From a checkpoint of a small transformer trained on Wikipedia.
Size: 4 heads of 64, vocabulary 8192.
Architecture: no biases in attention or MLP, untied embeddings.
Training: a variant of SOAP for these matrices, 230M tokens, 3512 steps.
Each number is 128 + 32 x the weight over the matrix's rms, rounded and kept within 0 to 255. Layers, rows and columns count from 0.

# layer 4 attention value, 256x128, rms 0.0495, rows 214-253, columns 64-95
[[161 176 107 109 133 101 137  48 116  96 156 153 123 123 127  97 110  74 138 109 162 160  88 164 150 156 110 130 118 138 109 160]
 [127 129 137 140 114 135 120 112 142 150 140 125 158 140 161 133  97 153 131 157 130 107 129 119 162 154  91 172 134  95 100 130]
 [158 144  88 144 120 125 122 168 113  65 136 110 161 141 143 172 116  92  95 114 122  93 123 135 148 127 145 112  89 136 127 100]
 [148 131 122 116 145 164  94 110  97 101 112 129 122 123 104 121 158 126 143 124 123 109 130 163 149 102 165  67  83 118  63  87]
 [173 116 128 124 115 112 120 104 179 131 124 136 133 113  96 124 141 140 159  91 146 167  95 175 115 135 149 118 153 117 132 106]
 [121 153  94 124 124 122 126 136 132  44 161 114 136 107 171 148 151 126 127 149  83 143 174 137 111  97 150 131  99 122 124 143]
 [170  98 171 142 142 121 208 135 111 111 125 133 125 142 115  81  96  75 160 186 173 127 124 130 156 113 133 118 180 136 128 136]
 [136 138 177 142 104 179 206 161 182 116 122  89 172 125 121 110 109 153 199 100 174  92 132 133 138 124 120 104 137 162  68 133]
 [121 211 119 133  75 100 170 192 117  98  94  85 135 152 120 138 139  58 147 160 136 145 124 144 117 102 133 151 136 120  95 126]
 [150 141 131 167 156 154 122 141 126 123 138 121 142 107 129  87 121 177 130  57 128 147 148 137 130 115 107 150 133 106 105 135]
 [138  97 126 162 158 180 134 112 155 116 157 166 118 119 159 113 169  98 122 165  99 158 100 166  97 105 139 153 100 180 140 157]
 [130 166 101 128 102  72 112 109 152  95 114 128 165  89 106  97 107  99 125 118 153  75  80 129  98 147 126 161  89 141 134 135]
 [163 148 151 125 172  87 143  92  84 131 117 148 120 111 119 122 122 180 131  98 155 125 102  89 140 142 107 130 150 114  95 108]
 [135 133 122 154 140 115 113 151 134 143 134 124 105 141 148 127 164  70  63 123 120 189 111 130 151 127 167  90 125 172  96 148]
 [155 177 131  82 132 144 124 154 107 100 154 167  86 130 154  74 116 130 116  75  91 164 138 165 159 132 111 166 161 129 129 141]
 [132 128 120 140 158 109 129 134 149 147 127 115 144 132 117 150 116 133 118  98 120 160 143 123 135 121 143  94 163 114 143 101]
 [116 130 148  93 127  83 122 121 118 106 125 142 137 150 134 106  95 164 143 190 116 113 110 118 124 117 117 141 122 153 122 157]
 [ 97 109 136  77 140 148 158 101  94 149 134 158 150 139 113  79 100 105 106 122 154 140 138 120 118 121 148  88 121 144 136 117]
 [111 144 133 180  95  99 120 168 149 125 132 136 134 146 134 135 145 110 167 147 158  91 114 101  97 115 133 143 145 137 101 151]
 [141  85 149 118  94 127 106 189 207 110 146 119 181 115 115 101 106  86  90 165 108 120 161  96 146 106 155 135 152 116 105 102]
 [151 155 102 130 134 163 116 130 125  72 118 174 178 138 136 136 109 103 184 109 145  76 121 134  97 124 110 148 142 143  74  84]
 [ 97 103 153 108 132 124 141 114 131 117 138 122 173 153 147 189 119  93 124 116 161 142 154 148  94 156 127 138 119 144 140 148]
 [138 151 107 133 161  82 140 123  90 143 163 146 118 118 126 129 199 110 101 141 132 169 137 123 145 142 134 155 128 150 145 136]
 [167  98 152 135 110 109  94 122 110 174 149 151 137 147 171 141 144  91 111  83 170 101 157 130  74  78 114 150  79 110 174 133]
 [162 130 153 122  66 152 115  75 140 131 126 149 102 124 136 135 152 158 126 119 118  99 163 151  98 106 131 107 164 134 129  96]
 [129 117 101 108 114 138 130 147 149 159 144 182 109 165 152  96 172 136 152 113 103 100 135 119 103  93 138 121 152 120  93 153]
 [175 138 163 122 170 142 123  91 101 121 178 127 105 134 163 127 239 106 113 105 118 158 154 131 133 137 133 148 115 108 148 102]
 [112 161 113 116 156 135 139 100 128 156 173 149 136 137 195 109  99  70 189 128 124 105 161 109 101 130 124 135 111  88 116 109]
 [118  96  96  85 134  79 154 161  99 114 131 141  94 140 115 167 146 148 153  85 116 122 151  92 109 109 140  71 100 140 149 109]
 [144 123 134 144 108 190 149 103 161 135 109  94 105 118 160 150 110 175 183 122  81 149 103 135 137 136 126 131 121 170 148  50]
 [152  91  77 146 174 123 146 109 130  83 117 136 171 142  94  94 149 145  94 152 181 165 142 130 160 115 111 150 117  94 160 136]
 [158  68 110 117  95 141 128 110 157 153  79 162  94 162 116  96 116  87 107 134 177 181 141 141 148 153 133 103 108 132 111 111]
 [124 175 162 116 118 109 113 119 136 173  99 127  53 138 146 148 167  87 146 133 158 130 117 151 108  73 123 122  99 115 102  74]
 [156 129 108 137  31  93 112 118 125 174 125 127 155 156 128 119 108 109 162 140 110 150 130 173 105 149 103 128 183 103 144 118]
 [124  78 131 102 116 113 154 124  89  92  69 176 115 116 138  99 122 130 116 146 144  91 139  82 146 146 152 170 139 173 106 144]
 [145 162 115 142 147 134 135 127  83 140 146 118 164 156 133 165  72 114 124 129 173 103 127 126 115 111  77 137 119 120 156 184]
 [118 138 167 111 120 127 119 116  89  85 142 152 132  75 164 108  67 136 171 100  91 130  66 114 133 161 135 151 107 125 168 168]
 [146 131 132 148  89 132 145 107 101 177 181 143  84 104 116  73 125 102 128 168 116 109 174  99 104 153 140 163 135 118  93 219]
 [164 185 137 122 156 132 131 133 126 145 108 121 120 113 151 110 110 138 149 109  65 159 144 151 105  73 119 127 105  99 165 115]
 [177 104 156 125 133 104 159 136 112 132 120 162 119 164 111 143 136 166  92 118 133 109 126 120 158 104 106 106 148 122 154 109]]